Weights of a small transformer language model: no biases in attention or MLP.
Each number is 128 + 24 x the weight over its row's rms, rounded and kept within 0 to 255. Layers, rows and columns count from 0. Numbers have three digits each. The size before them is the row's rms in percent of the matrix's.

# layer 3 MLP down (transposed), 1280x640, rms 0.0533, rows 104-161, columns 80-159
101:124123179098102091151126108073151123149106173129109119094146105132126158134106101143094142118125158185151098145072121152116110159126105070121139155153101150135144182121192141135130140168120199125117114145070127077156114114108121103099128125
097:135154129122165117137096150097129108134160110151121137159164158162098105127122117165065117128112130161095080114113097090162161149079110123130158099124127144155157140128149156142112106124112165163150067107175167124109134092155123128103107114
093:096159104127140128113142145177101166158110145139140133109180112134125166179108159139093129146159132155127100131098141104111152137117142160145175159186114155109111153144108143122157138178147117136147118146148124084138148120115147135139140124
098:146131131126147154093119122098159089136149123136110105172130107100167105141143144124078099122102112113125152165111141160129106182113166144136177114151098085134108134152101132166080115110079160155125103166077106118117185103120129161121138110
105:175067146130112126102102077115107137120090144161132108123088106107146147112099162136119080130123095118149098131111165144110117130114142134125150153120140137122136134111120109156180130104164142104123065146176104137134109197139120136164141142
100:117107179101161119136159120129123133123095145125125095104143158130147118148082078171136150182128144097145097140156134110104099112145100160137128145135113169084136148155108105162138110163135116129111113144132110106123132111093129109145115104
099:132158167141151110122120129131113127160132131146125181122156157124116136153109122148152090094128161146112134109107157127135150146147101133132155151127118105058138139096135138080072065101128134153143111105134124132141153125119118108101163096
101:130107156095142181139157149132133169157163108151115129125121100108169123135103148169116149152126139125089094136141106144134133114169141141123132103139097139125133152124153143149104149131136113132121132127113134108109106121100162158151113132
094:152113112123091091125107122103106133129115124118124129127150130104177104108169110129116133099176149173124103124084123116156113158108130131106141102125124136110109149132147122123121141120141124169150135179152154123093138131141129154129104111
101:118136119110142107153135114139087139145163125124139163139124149135112143125127134129142137091121167154143121173179147154149160143109138100124084158136151064090102098156146137064175096131138151167121184127128129118089109110151119137116056121
105:182091122120105142151139076129103124152106090157098130162132136086126152116130179129139097108145157140113148114162117139119100133124127159129127166147146127113104148129121123144130147137097139101175167114120107105124128140112130119137084122
096:156123121078125153155159110112165106182154156162118117169154137148130111145140085181150162108151138110121076118105155116132098116113102166170119137106155128146159084119121099114146109148123119124128131116091107081109121139097169123094133123
097:092166138147127135115103165071146124116106160175116113109111137127115148167108173161101107179141149124141171125104125145076103106121122159118167157152128111146157136160120156106143110149174117158099161103126175165156139117114119176112154096
105:159102133110143102125162117129182158125126173107140119167182090184147146134134155137142136097113127125156103123139143140107140145139121154157151163101116137137172108165129128086087135112104157134132130151117126121122115124130118116103129133
104:106139127186115084148136117122109136101118143137120131118135135132120068135101114143168147139114137112187131153097135101141139098106180119175121106138150133154089133124116203101156118155132095160107128090098172114130156123116109128113140081
097:117115103155111171125143144133153120146148111176081132148136096139132141131112146144086074134152147146089157127140095114127117177129121121104127089141166146136138127105177134125147144177112122065136077173124121156111083162129116089136144118
096:117110113155133122165151160168093132107140123154159142059125113151131101111159116138099125139177116114145147105109129154113083143108128146090114116118106138177131117157125106177145120145153136140095156139129128142126119121104133121120142107
092:174128094124111067138077148081121103091145110133106133134106105144096113153143108114123133139152117129123119142088092130101156114154129135103120121116165148156117120088160146148134096139156105164167120131138191125094120146158148124140104094
102:116116070136143161114133130138084116139114120116116099089123133156117159124105130138141126148155097093102112159126128099147139150116151106109096122102149156130117085111174097129185143141081115137134126158135162188131099146127128107148112157
101:103113116174161140101115091147156121114120151139129123104101145107132114119111145135124156098111094150096152178135130116115153158153148130125145102118095164112098129142133112146085062147097113115109098154148125100109155162140162161147159168
100:115112180127115086132143123126122107149118118143162148136129112115115180150161118131132162114124151142108148143164094147153125080133147167152146110119139134133089106172089093100133074141160128159167132136133113128138156114159127162134081149
108:146117147101118126152144108167090125119125103172142175108094094118166101091156084123120117132113125112099163096113109143097115156119143123107142151111156148132130107082100099122184121091121141131072110164106107097092099105133115089166135112
098:162150136134126102158138086180100152119160102120126158098145104120108129134134116157095133077110132054094133149169124138160123204118126160144094095149151066145157103087145137087102156142129123089141123126110126133129111129099116116128083138
100:112095132111173139162121140121145143113132179107166146149112141120080154193154106131131126079112137166136166115115174126123113111131121129159127134100116112134132117106186066117122101116139111126138180082108129085111167125125105123143118152
096:124128136133156082096091123119123167143130121107137115149120112175142108151114133089097158098134142132104176104182116128172153108153148144121161140134144105096121184086140158103110130156151124152148191132126124152118135141125113143149129122
092:158127137165137116122163152124153100125123115116123085100130101145148154092121145100150113110124144123064134124138125103107135070102131123103149114144134146125094114065146138105148189104146138138118111116130061095130173121140114113128105098
100:137116147138162166150099195104128095108126150137129142162120110111097107141131115130135096148115096137123156119111141132125160159159119111122125151151087174114147139107159078148141097146124106100104140127138129152139118140122151168143122166
105:120134107143100170157126112103143125149107118126132155128116112110141128163143144119117120131125122084133108186110094142134148158111117180142146162186156135137166141119150135103161086104111152172139134129093126130126130126179173130159156116
116:122112128119097085156145104121118159160121126105142125116119184143120067147152116148120089148109121136140154118115141117141130116127086104121144123112131167133129092121114082175137135179106143101128138158118128133130126163092135103118146158
102:134122140134150116112158099103158119128134121166128087123153129130113148117107156093112101129119144127130105158098155114125155135114125151154165140139126129129094157117124083113122108102124146159101070131147114076164099120176096120088113136
091:097110147120152141141179087131136151168116117138127161127169124113107124130072093113167084116123123070083146118128137114122102126118087135138139151098131070144099134121159125109126142147095123141116077107116084081107129133107162120163106087
103:122151155145120121118159190122134091123113125145092114130136099116149128127126165112084147132133122126148104123118132103130111146152094191107136162116174117152087127131087132138144148125134116133126115136104130132122142107151117132127116102
099:103160132152134110100127094147099107080133130144106121104160162144123131097172113139118115053127116107109139143116098109132134137104109157143123130132095137126149149133093101115116141160160147141143121124139126133144107130117117135163114103
093:149158114140123136160121137116158084141149091097101097108152139139125107104109138132141112144140147096160149147137114104122150119121104094134112143140110108092121147166146152074145184070148138126143113099133101155091120146090132096146124149
101:134142098129101141136102151141138135132144109156126126131123131160097115132154108132118118133119118157118114138089090074140126144135093109130132153134151160141120118105110058094108117089096114112127130098108113154151101143118118084101136099
095:096123159134125108091134122105090154103086141109112072123107121156109159143123139140093128097141143115157126152139099144081166120153134185122121143163131081105108161128154152167162113146149136125154138089147149136116135127110092108130121129
101:125154172136107108164098104099134126143131152082139147151122168164146155129145134139157112107123161123122127153199134103095134105129148145118118127150166069126160100121114142136091092129089178132112201143151131129134161123101124127166122093
104:164121137073129141124149140121146154124110141136113153146134117111135115104128151085124116120066147111126133190119136137132147143108105149142127124165120109136147132154137124147170116132088131124130115155116089147125090142130083101121132195
100:096134123140118123165138170155103108092141151127098121143082119141128137137109149106117147101102151168120143159143152165143119166141160172131113103167147155129118138115159106176134150137101138129092129130158091103181063154126108116104112147
108:134179170142124104124142111125134083115138130116149128121103167171131124103100119127144132147113110107091088124182112142147143159166113100104158097104156107156138115139111142092132135120142131136102119142118151139119101133139121141161142165
108:187118142151151153083124087146155108144132105138112118110118123155155141114141150140114112101155157149101128136109107159113119137151130155149141148126110133112149099112108105128131127074161091161079165108150097094121139126141115159082133161
094:116161111116127146121177150155126114158148153138140114124164106122125118145143124123110159130145172157100113133146095130077107151140152156129123093126121148123137093101141112123155151092120142119133128161117084105165118123133111141093132134
095:148152122155108136117135133129122149128164159120091115114109088143098126120143125115118155133139148098199130137122102134114113115147167121132101175090160176127116129141112112081112139121147146170102143120157084151124126137159142144170111155
092:129183107135092150154131132116147138154137142172126147130126127122109088130141152123132142113143112130146115108153139130171156125156148141125196159120139153184147147107060124081106098136118138110150134197155130109113136163139122052125133109
100:153111131110102115110157112130121113124142123153136098152097119108149116130119114087121138113113146143117093147108146151164108127145154171083149151110148150120121141146138154098138135111133093114138137173140130132141137129139122096142142112
092:128119118093097124145157106102108137117144126122144131164111130086165135151148105184160090117110164107134150136141105134126159152134100141073094154108108113117111130097108119094103155129126125131126093130119098104114136147087063100169127150
110:143139102183148145152159128114114102093125118116129145102115141126139141131169123132113148130143126111153148140121128156164130122141126128111119141121103132158122161140113135112126114116130141153109132134122101119091106128107108132137115168
096:161163105130125098147167121122119132159137135100133116139110121133119138096098096146134084148107146131155146110135093151138084094114149119150149113150155102091185118147154103117113078128171132109102088137133139155136122147111115098149122119
099:129130121095172115120145169158067142139131116127144187140154131095113122114107145130115092083158099143115137118115140165156149118168152119129159148135135128094122123127118083129116175109152104129114136082115100156152129120119115153125107110
101:135123147058150155111101104134130150138130141134129130158127115103170132130132131106098072112114130197080130103124153100144143101112123111111137117141124129138126153124123109123112114122133182132140172119128107133127077131102116142154092123
102:112152144133175098146103148122119182100140109138114163102118110141126105087111131155165115141107123119122156065106107131146133126156096141169094115110125149109138130158126094119128118117106125127133159127136087166140122118141137088116126134
097:141126124149093134105119137142102121154124123102142110138114121101117104158108120130119123146114140135158168103084069079117083149129118156105118141129166155154115069115119151118151139118168132115104112124155128101133129139134140110152102120
101:129117068111124113174145137089152169127127149142130132143166088198114138148154153075110164126124124129104110149148128120113114172130154140120114129121165121160088122142105088098111139174129116101192086148121131183110101186130156155108134107
102:112150153122127137133153114154147166116110137185127088154117136172120115110123135167115128112130159141122133151111104133124124115174160129180096147146129112121085116111124133127117151124099155105105154169129094113128102094116160149104133090
105:132111161103092151127141144123116152128127128134114136087150129117104114153112121124119105150160105152135115104169158120136165140106147105113152100080161113141075126114136121139120124137123126116106048098117097139102144129099157091138076151
099:149150150143111118124161126121176148175096121095158125118138122148100125156154103116151126199123147132130132142129135148137149129124107158134122104118155117106142147174130109173141140172112137134181135115123155114147070138153112167115127139
101:059129104124117128104146173125150132161168106173141133148121122135121115166116104095124094142134155154124107082158179097100124129120116124130123139127115119116117127174148132101136116145129096129121128130137136126131121108114122121134148139
104:115110122163089107078103150116165121139140107158171123092131089100115151163110170130119147140155043122098113134148132138114118099104109087200152140124119148098125098111137116139137097161140135161140126113097157102163155137159154096130172143
# layer 3 MLP gate, 1280x640, rms 0.0537, rows 105-162, columns 80-159
100:147116113102111129166140120151101098138116145154129103148133134163110137172101140182113127132118123123153140081152111142141167163148104170123108110105123169129156130148160164140157099148041132140209137134122158107086130133084175113148090106
101:112120113079092116128116133154115137134095139122098117088092107155136113101128145140137168100161094126078117132147137105167136105085136151148158153143110120106125116143089171124089144108133111140124149106138114137125096151152131102138152144
097:115112135135141143120097100105151111135148111112127092112138112157155080131134126146096119065140114143108105171104146191139148159187134126129109145155115105156149117165118140151095113142126164083111109149082112154098146118095125138097131133
103:119157118126117108096137119164129114108141135162119091106143146140158116140126085163109116133154082076180117138118145165166132093137139109157151116141125139155074146100139141160162115150097136138140125121156097123126110163116135148133148131
098:157131144130082150177104148154145132115126146127122129138107118114114132132148138162124112081117126193101156166068092159064091157125137129131118153130118120116103120100150133139100145135090107096160146094139131161122105122169132137139162155
102:162136104124138114108102139100168121127154101123121095154141118125123086132102081122156114112133118142158098135131134112116105104124165142148130131133120171119122085131135143158082145131107094123130167148151104111115091122163123140134151107
099:126152135126112088171112098150205126132130128085141149121120151158159113114158126117150114134111097124114154100118126113123123132131096127103130109150188117091172086128101153142140134094107168148099125137137106137057117117155141090148142116
099:182127131128108128132101128117127116146117134137132136096134118124132132103152140089091137137177136130146145163135153119102127100139131160120131080115119191133148155142119129108102116174150141111125108127088136160077103108122146125122151168
100:133169125117083113168144079170097141120117146108120121134174152152140117169129120171158110143137122143128102130150118097138131127108138103124085134129146144138138120131086154117153162134058163119137130119115168122092112094180152108142097106
102:146127146129139128160138118104112113104132177141102132152109102137133075107122176116135093114118098171131134099125139175158113110093158185148138122163133163159138181144124137147141109148149144123113136172138103183137115092127123114157103125
100:138153130154144108099156109125123123151151146109137127121117118154137116105151151106112123114167117156161126125121111146117125121146117140148144104153149121102146102107135122123153150155155118075144104165156134124146156129153114145133121109
095:118087164164125140138154065144100153126199120048133101133141118106138075089180104105174141091145142142116119098117080186148128117157146143086138116135149121102116079091100139112144137090100097079172179160126103144120125095134151110119111139
095:147149113114173092057167098109115139143146122127129149118147142154124113118121171116153113162138120193157148120085123170174116140121134126129136162088164115167122114134126107125084116145107132159125156127140096108119114140128158125142136103
100:165151168112141143117141079111122146119147143095091158142092146134132127104129148124144091173126148176087174101140112116150101128180107186131151134142125087134151104165156084138121147125111130122133129116156134135121095141136108094156094132
101:147117153180160106189129144089129091137122140115154112108164084150117119165138123140137086122128163135087106117131126098174124114157163141108110147165121140132174139130104160131112109111112146111145139112141085134121125146122143095162183140
099:139097154128097126094117145123127121127169156093151094129122089103134112098108151178108180078084152107102140113145126119194141098133108159174127161113151149099154156134117121077141122130107051094131122110112111084108096127175141112160127132
096:124061102126101107121137102105135153175120127093120119099094128169117161203125117080045108144128122121127105138115164167137175103160103146127104152120123118156093162105124126162145129150138145176153109103162110106154159141146135155118118137
101:170125206097128128158127170144118131094117135141145094137124105116141103146144144140135125134094132095155148116127158111126074122166125178123154144093107123101122136104119119095110112119157148080135155095156108106150080127123116140160119134
103:132114124153134133105081141099136119137117118093116104127123147149158150108149158130110078116137120163128103133111143118085123153122134133143134092137097144147197093099114142195142150129045128135138146161184128126127133129120109117121121096
098:127102101132109134117083086128123106136171134132124105111130130148143103111105114150113091117171132111168133115149152148149148151142145116108126139127152123173128118134145149110136188094104134127094148072114142094134119104131164106122146085
104:102088147138083123090098131113100119134121194108143152100082082153146158143130139094149104105102147200129147126100113137180135129171131104137101058116123109149133130126121116088101164125087109131119109142140120163133170134151096147153131091
103:116114087161110124159158086201120095144126147128106150082110120173097121136161148104112145106158099103093139124106124143155073156125147147136103086122140114107134111128146124143139114075148098136144136104130145135124150113165127146132104172
096:155139144141144147111140147118164148143148142082106135168155127109124142176131130123133109136119115146129167111147168125154135118125149165141140146139123092091164126102123150089135094134146155109153151125134108102119135136104145131126179124
101:148143134122138133147122136143132131163132105149168081133142081171144159166114124110154096143168108130116126115145092157162133146129144132158091159135138124153137122117068129123088131120143149150168120136091131147160176179164083065157163141
097:157116147135134139109160156136106105131110103137140143147117115116156180107162107111117118113103124133144158119144158104124101122141149169072103138134127096132146159167088099069119138129098136121101128136110136136089077140143170117133127141
099:083112088137149143140091167111147081100130136120145106119133118122120126126126114128121115177129149100051126124131165107084111137114087153137150136167116127143114140109104114109154128102143124140093160100150097186157112139144135100135125102
103:172143143095120124090154099115119117107098119120135146109123094152106164123097187118185119134128091154116185092124108149137133135145143144134125126115118113103144137143111112097128135163128109153130101132144121105140120128125094145126159158
101:109145146158083166115153139172147091119127164140141163125109141144101116157156134120138119086160140161142111136119106098176115112183167106150152131150163128120127060145165143104151109148135116101132130115159172106160127143173144153124128121
101:143110143124129132175157143157142112128157188140154131147170087141093091140133095113100126115133140170114100117157109103080157144131111138138164081178144113113131158149117120148123093141120148124098118087125100122124086104154136115136138108
098:136116087169107148125144138132131076151110133091156065151058147139143098134124140118094091117107123132148112110126126132114093121159175173111123132145168134148142164136074136132139122150134127137150157180126179119113145125093153116097148157
103:113109113156136134143147090134140141125145147127146123101112115124172096106163148137125113118110115136160146130145089144141091163133162136112124128171122130161134139098127079101170132140143134114142120171152138148120076110132084128138156130
098:132150119114067090132131118154085127108107121106127125128094120141117163126141118127131140110148131151123093100117132128152135129113101165118125127115170112162104122122117091113095112151133140138132145117139172158132115139142134160118144118
097:153097098112136164121131132141090116122124134138139128136102088124141140103165103166127086126153135083129121119136153130123153130076121129103105144150133138099149168153113133158130169128145121121152171113110118151113087137134100114151112146
100:114121070104146109130127120120116119174142135076104155142114127144114171147147155123054127131105119161132123088137113134075148071128128159111099144106132146157160136132083149114106167104082121146116170137103120162112112140128088083093158124
100:173117119117137108160114113132113125125128131167159160135127150142106112166156094108151127148146124126108132143119160145144128119098148124115109149126123136142120111138103105109108141123108140118150110146088135109100138116160136112131128113
096:132117108142160169112149127155141150112121100128145108100146143136089112139170162113091112124143088135139130113092131109149149130100128135089139118077113186137085136116142145096139162152111128172163117138114110118116113094123167115126131145
102:095145141140131143107132123154107091110125162123135093101113125143098113133140145128126117146140096142176117136110157120179125126093145113133134154179088135151137135176146107125108123115126111120123172093167143135093139114136188095131120153
104:130141091147113121096119146121167117162102128123162111151133136125139102148145124133152112138152142171145086166144145100121137145107075072090103111107128113121126111148102097138123132147103131159195131124079133103116117151170173130161128082
098:148149167107132117119147076120143115168148130096121107140107179158120102160140142107129136124141115116125149120121139161141119146128152091109128139136133170101124124119131113110158135097132101134118125140113110105107072121110108127155136117
099:115138122116171120116159131111156113118139140128129096177110090141132143091107133133113132085151092140078101108141153145129112105127076106166128112122132100114101092099097094115109156192133103096112129112096124141105117103162105119114135085
099:127147119118138124122113122159142101167131120144155170132153085136157127122123159102109133139151120122106182152121113187174115134144142131144155088156179124093145104133181130119171082129148144128109107173103111109114136104150108109150124134
098:139193165070121118100152076150163106141087145146117121156133097173102146143134141093144153112120181143135159118115094110149107106119156148122098140168134121114125135168101124084096143124140144143118089122180112110114117112140157118181185101
093:173161101162157137112138108163150092125122120119118048099163152143156097136138138139141093143151115121139106093129138121108125142105136117136103137123138164107121140129125108146132150143162141120141122118108140126099139104138139124116133136
102:113108158132141135123176149111098124136142161134146109189092144145119108117107105123149137103175144143117117100083124170127109115146103152154118131139142158120153136100128118109125089146143105126150144185114151109107102122110137095142109101
098:074116070151129114133165079146135162155123143164118127121132141114142118148107118167168130091136146143143141115127118098148130137133154125072145160155134137099120134147103119124118155143130136158125113138159134140110103114146071125154144079
104:147104123121149116159134095099107078096131146122126129079109147148115125140159137133131120133132119095177131088159123133163133119114124136061113145148146160124095154114152116124142101172124082097166126148117141119119144138117153142130142168
102:131125119128145113141113138125138092124129152112110117187127131088132090131130110126149175109089101147106155140111099104091093116155140144139096098124153161102122097165135142116122092096102182161121170096125126077099096122154141101135108125
103:171120150132114129090128163096158109127170133108093123140135092132125165092190145126134155151200107157129167100123113168103091088134167119109088146113117098103120135128097095114104136087123103123119125099167052129127112125142171121202114142
107:078150082083100105102116130126145097127124118148149110130128131143140109130138110126168116155125122156103145083123173146116115136161130103174141098142169121139131052133120126150131143148105129114098157161190150124101140119112138134103149131
103:115135136108107112158092128172130119126115089118149133120085132131139127119160130094116114148130160148063146163133109120095107129161136134169139122146146099135115120137169150127098124117110133145121166126100112097162135150158158161161159116
096:103176084143132119102077136149143110137117129107107141144128179145110107128121135121076130100140135074155138135130142117146139133129128090096132138146144135101101114146110137141119135133100115129063102144158130133105144180144121109171111136
102:123166135142136117163103149099137149087149130087156109181145113136114125126157155151151142160085128126132152137174118137143122132124140143165097094159125107131137067173085105109126129088154133180189144162121115143113075146105159133130124133
102:125112117157138061154119137118110094115167178141154164108122113156129153115123162129142156116133112124118176127113138158181108111104118103079155142138136155125116119150084119146187097104096088112120118110118151157097116134162118095180144106
101:155194119138133099091126125140137069089116149130139111146137134168148147115142154147105104123139154144133155163096085146118138138109115179092099176123162118131144108143129090131165181087134155082135132150151124087116132126181122145169161131
100:097110098123124115164126118136143114096134152125160165109150139168191134127154169101105111096130088140109122122139129193116088098127142135135108132117120156089151096093115100130108116138193118090129118149117168101114149129135104085142090123
101:160157084151117114140112103109108113132108158114138158122097124167118108149132099144134131138139108165120103093120098125141113107117084117123135131135143154108138107078137115116147133140110129142162131092136109112101120123162122083135151138
098:119106160136128144143151112131136085153135157129114152082093066140099122163154127116095118125107151133121118142147136143142128120093118170093097119150156119124151148145092111084111148093124134111124122125139164143135129120175140091185169121
094:185126117129142141131138127116100111142083109139119120119151156125101139136143092110104107128124108106089179089106153128126110161103189074182093117122131119138148141129107163104144139139119117102127166128104151147117135123113131148110139118
# layer 3 MLP up, 1280x640, rms 0.0557, rows 105-161, columns 80-159
097:104116176153109160092086095155101187112115139129150127121099095086124154188130105102188094133131108124104148150149170136126122142171105124163087171152157102118163159102144118084094096128157127112062166118099085117145145153126136152213151131
095:129060141121111111153139123139169121094095143113143101135098130123098110116147132131134117106123102112109135162124108074125138135155100104133145112109162132193141124135155115098100120109152150103088138120138097084155153129098078097140158173
100:088134131106148103125150135138138148094112168152121152146124152135101172143133155105173151133122137158111190106113140131133139071099087118102133181088139091136123144104176109076089136118116120093117160123124149150135098158138120092150108108
106:132103139111088106123132121170100120130165123152117139134142125137095115129151096126128147120151106095159135145165136131161133081127173123085092133117167117073085123194123092125088145133158102134064144128129135117108095108126100097118111152
100:127116110118117111159094149115129136091119169124144144138110112107144122124130105155131135113108153117165120107170085118132175148136170144123084132142172168132081133095113168120143101131100125135168096136084116125097122172141127140106126143
102:154096156142072158188160155113141120113108110122128112113121123132147168130155120143142134160094130100071134113145133133172143121114151084146101125105149151147096172132128138144113143137114146141129131152086146106059093130084103089118093123
101:151139102136147132103143123092108097157073135095137111131123148150135146128135103092115129134110126143144164123131161138149087152157137130142136147087133150133138151133115143120117144163116141156172151144127118150143157092164113118131136143
093:109159154169167174125156130144130118128135141149168131125107137144082153144075129134094103146072133115146161142165157150127113092124153093134133170112107109124168127167094138142128074116090132096130121101099123144136137131105151108132157156
101:157149130127141142149124122136114122141125127117148134125112073153151128122129146105122145144141140090031112109128144138147113109098168139117154116131119134120122134094099128129096137147128111109114141138167123169161127121112086135135149099
107:140168106126126150197137134142147152163120179119134162069143111136150127114127148150127142112116152124134117119120121098087118112105128143135108100094107157086141128162105184093121133105145169107136076110149154153109133157112097138141111135
098:104172114104140165127103175090097134057121123149148122083164155113082123138125126111085111136126124151119135131095148118099116147121135110097107104141101138120152112140140120120138101118163136145114119171151115171124122136117081138141128109
096:120081109132130140165139136108120128136144140148106112125109128103123124080131152141158113132105106152149108120127149112139170120123171154076128143133136146143151131126083143125136136135097174134125131107115111149098137105123135155114107156
111:150081165129112108109111133149165133126124154115146103126136086109151122119197141107119130075131115106118101163160090143141109097130107134168149127125104137074149132108067127144148127161105136154152123148125162129137118108114160131166154134
108:150134109125166101129071112145120128067095132125136145125097104131125124120105118130145143160053133175117132093094145104158144144130123092105180165129129058139124144151152109086103162106114131140129166108144120140148108126126102134163144123
099:146112172113132113129135111095121136102148137082149172119104134133175126137112125119136154134158114126168098112122141149115104061123121097125139149157108113122107137148105108102094117086152089150111164099102102134141152121092118161099098129
096:153103186135132132124120120067126121126126137115080122151126123132123142118128150124107154118176142128109125141157106116102136126148142099123115161130101092128118133106116124099152104098099089116139075102132134174118147121158141155150115133
095:087110148115122148131172129160119153178163142120095113122143133099116131134103062120108087173148177142128115120168146126121110125110136139119157137137110103140129136147117106147163165107099134102131163097119039107146157110139087103118136131
099:166152128109105154156134142126158120107097113151184112151156104097194120125139111171136148126104110132142109145129147122160126094177155089124098140139104117131119134151121139129112126110152123089109125156107104084113119113156151133186175141
098:138150131089096135134127133130125126123159155111078175158125109110095138106143100110102167155097155111101133070125118145102142113122119107112109155106126122185150143123101122099129149108130116157124121163140072102078141095107086173125111128
101:106131134172142129119121129120096123097139141112096116096127126096095133109046101111128112138137164116133081145147158119107168086149163108117162145131119123095108107156108150116150165122160122163126133117149124133150166114119109161142139120
106:142145122117103132221121077133147144122119104103126130144098134087085136148134137151114121113132150141140154116125144096115159125101132126144098119120157133088130155151126136092097128125119121118079090125113125131136140142136074114146123122
102:124093130117140139143107159146119143111151130122129133117064149111125065120141124095148091171121152152122151148117111171103120088117122133118159144149150112147171119148095129120120118146144103151101150133144128143132172138114103153160150112
106:124116124111118122124138119130116149115142172184109112124117139129083090076134203117119110107143138168129117174113105113100079144116084085122141115087131147173168112123148102138074113160133102131120149169113157112141112099141094126145083191
097:092161106085101168134097149165119102119166151157133189115154132096138183105119142167121105145134103111155121129086117163087120157085125129149134135102118122141137101151123111144153110116146115116151106124159149128125128096109135099112143200
092:093092116106116119121142103116127138147110163147128166150133144091125123141122154110107137158095091131164120125141135145130128155113113157138138131122118139146142131179127113143104093139107117138126157163158186180126134113115153108116167126
095:172151120128131112151171089125128120162152150094139124116117134142127114146130111105134157135139118112127105137143087174160101132125137092139141142153139102097115123193098120114147115078104137130149117108137127156144101173138140113142163127
105:118130100142147136106134151123124147116138105135133168139112128127142130122097121110067120087155119116168130143127128146142136119091134158156054130090100135156133132144158134126109114119165135137133114142134117155086122165066096124093152117
118:096121090140103136139169147146137109159125193099121155126133104112135088108159063130117118108112132121149141107148132144130146133157116118120132135137163126110143102123177115146122098123083116129128126143118084124152124144128198151137181149
098:095148143123134126199128119099136118130125134105137145114095126117115120107168133094171148115131149121116142116128112142166149117128158177074051136156153082126130129140132152128157136153129104113138145147107119164092154129102143134152138170
092:128110123134097098123106183147128093107091156100116114112143135109133104116134151126128134137109112135136110158131165098160139130147123158095145158135145136172142141105127108153142102143109151128158135174156126119150128113127063116097110177
108:162120162141106133132139165120180122137134121121119112107134125148136109096128128112152084117115116116092102143078133135163108100128160093133148111133136134134126149120157083099111155131117129111080125138114143127137130103129135126140125140
096:128156110146124159143088141157125140133140126088119096141099117119144112120121117117123169152182170150109129113189089124154141114137161115145135142115158105116100126141091129162147145123080118094151144110153098106098118098128140145141127107
094:080106150129183131102126111131095160122164175166163156136135134090141134165117110112116135120103151115083105143139128138120132109102121138157155137100121095146125135057153127147150052162090138088121155162142166100159137100140131127110159109
101:110117112129182144110101092115099124108138106107102149100151132136092145109120157115114152128115163121155155138141161141137121125159099095116146125155141117119170116140148140128148168174135111110109134103123160127134135114128124134132114118
098:125139122110107171126076105148177110116142096158116106119139132100161190124124161089119144137157138126133146110116109164177118174118127139133156143088133111123141113137130115107073103150139071121143135136126097127148124145130129154089117113
098:156115106075116148102195119119110150142146102159175134117102127089098126166089116119109134164136137074142122072083105109143119115119091170119128128112102161149113122113117135140164114156166110142144098142110129149132171152135156188120136132
099:118081143120148103122091136087105117155117110119174146161104145147096117118106091110102113155090151128103139124127104126146134108149100135130082112100133152106126102125156152129092136117118104174150127135141161125105138176142129154137174132
096:173144096127156168119139120128150150145136132136105099091202104123132099129107143188148111132119119128132131112100109114134163136094146131144175217085133118113151183114124184143154120112108161140148096114152151109122147102088148146141115133
112:090103092165127121120139107096123113126135130169181085116112115138132150130116160114098135142116145149152114152143113158166178153158137167126085116142134116127087115108128132114098093119131115119123128131106117110114112134151140098109154122
111:156104133065125128110108140145107143105124102101099175167097149121146085136130166122124143139145158105151156185153123126161112122099119124131148132168103105136146138104135172128066153137155101117140100134158176125114094095150139099109145132
094:126141103134116101119096092119098157098138104124146130194115175183118129128159151132148108132163060113127113178113094145164134094149138114117137194115104109133103146156184112127121147133145071143126125151100161114123111117164105143142146121
100:143128116085147116116158140127143152111136099133105137154159174124155111158125144130128145130134093167096090161111186134128152123142109157143176093082109097178134147102106118158133121091127126118123145118121169120143140149089108114143112085
091:098059147148133119114102149123154141126138099127136102115121137132137140117133113116137114164096064109132170139091120152099136119157107128140124071140146137070097115177173162138104137094119096148101139106137131163093172149138158180144114162
101:188163155101128088130139110112115095122122145146169121100138150134127094087145162099101115084136133109108176094152082133113118126104122120171104128172126049166186139088106175143136120130114166132092110142096126118135129111130109156133101098
093:119151154154114143135119093137154123139136150116099061119091093155094144128110118070097125142094115142109104110133127123161127119142136131121178099175180101161144093119151121118129082130116125149130164162151163111138106079125128142101110136
098:159119150121132081124122112137133128144175102106129167126180081117127119146148158132149133134122143103106094130149148128150153085100101136119123124160126129093118125108115122115142107137122077106169128097151201126162125138149172133112149123
096:090111141201127133081115143130129132121093127130151121145161102121119119126141133105139123144167095135132142161129188130123121121116141127155084116117118172115112120168105129103131152108117147132164145124133129156092135095147127113149102107
097:144131151101102117116094121163174127097075149116130152128125110167140132119153095115150107163122105102117176061094132129133135120142104156130126123155155117140122141102132141130130094114127103132142099150127124123147167146159174139137139106
099:103143131151080140153122142098114180120094133134133112138141158144129168148125131166142157149133147116163136144160146097185134163115130122081081131122160082090122153095148152097147098102140114161121111130104143129135122079104098177118154133
103:100143096146137119137165143178147073088077110147116104120124137125164153121140089122119118116152105099139116137144131103114164118043140134136139155132128142109132097115106155185120154122137147124164164109122153124101170194136101083097129131
093:104096108132211077144185122125119183105084128139132129143123164164187158145151122119157174135143120124096082163124146140092156091147116115130105113136110133119141164118120120149127141124101109177145184110070076135123102132146120129116101141
101:125146175124117106160149132172115136161139147170115132179131161119125160142100144133158100123143171126097145102163129138115134147165098134114112143137177085166090140104168163075174144136135156151093137109135084105115099123125157097135118131
103:073149122087137165103118179108155097088112140090113139112151104132133134131114140147128130130110105121131124130132098155165107127121150125109151124139104081116127101132130153151088158113103121127118104126139107132084090116097203126135097150
105:072132139163109112152116134083149141136125098102152139089118088127158150115133172103167142126132148102059147114102136124112111092156115104109128141151104097114124147133152119140153120106148144139163142113123138138122128127153142100176128134
100:122089084121160116095141118160092080117160129151154140169136114122130114091121184117105086086109119126038124184156137154088130123101099165150108132111108143121166166104144105081124097126171091134127161136133181130166159064122137137108135118
102:136107098090127115100123159115132081132129110112119138135103091107126167106064107103118149174150099146107132129090126150131159105121126094138177109099163146076083109167145135165119093126102128153110162079118162096117125134101132165146160151
103:094099147160147139140126139155118087109137163124063144156119170111129119132138139096120126130129153162176086148112139135150117163141148132105153120126146119133143117132135096136149125134116155085075153146147111129079126116116088152130134134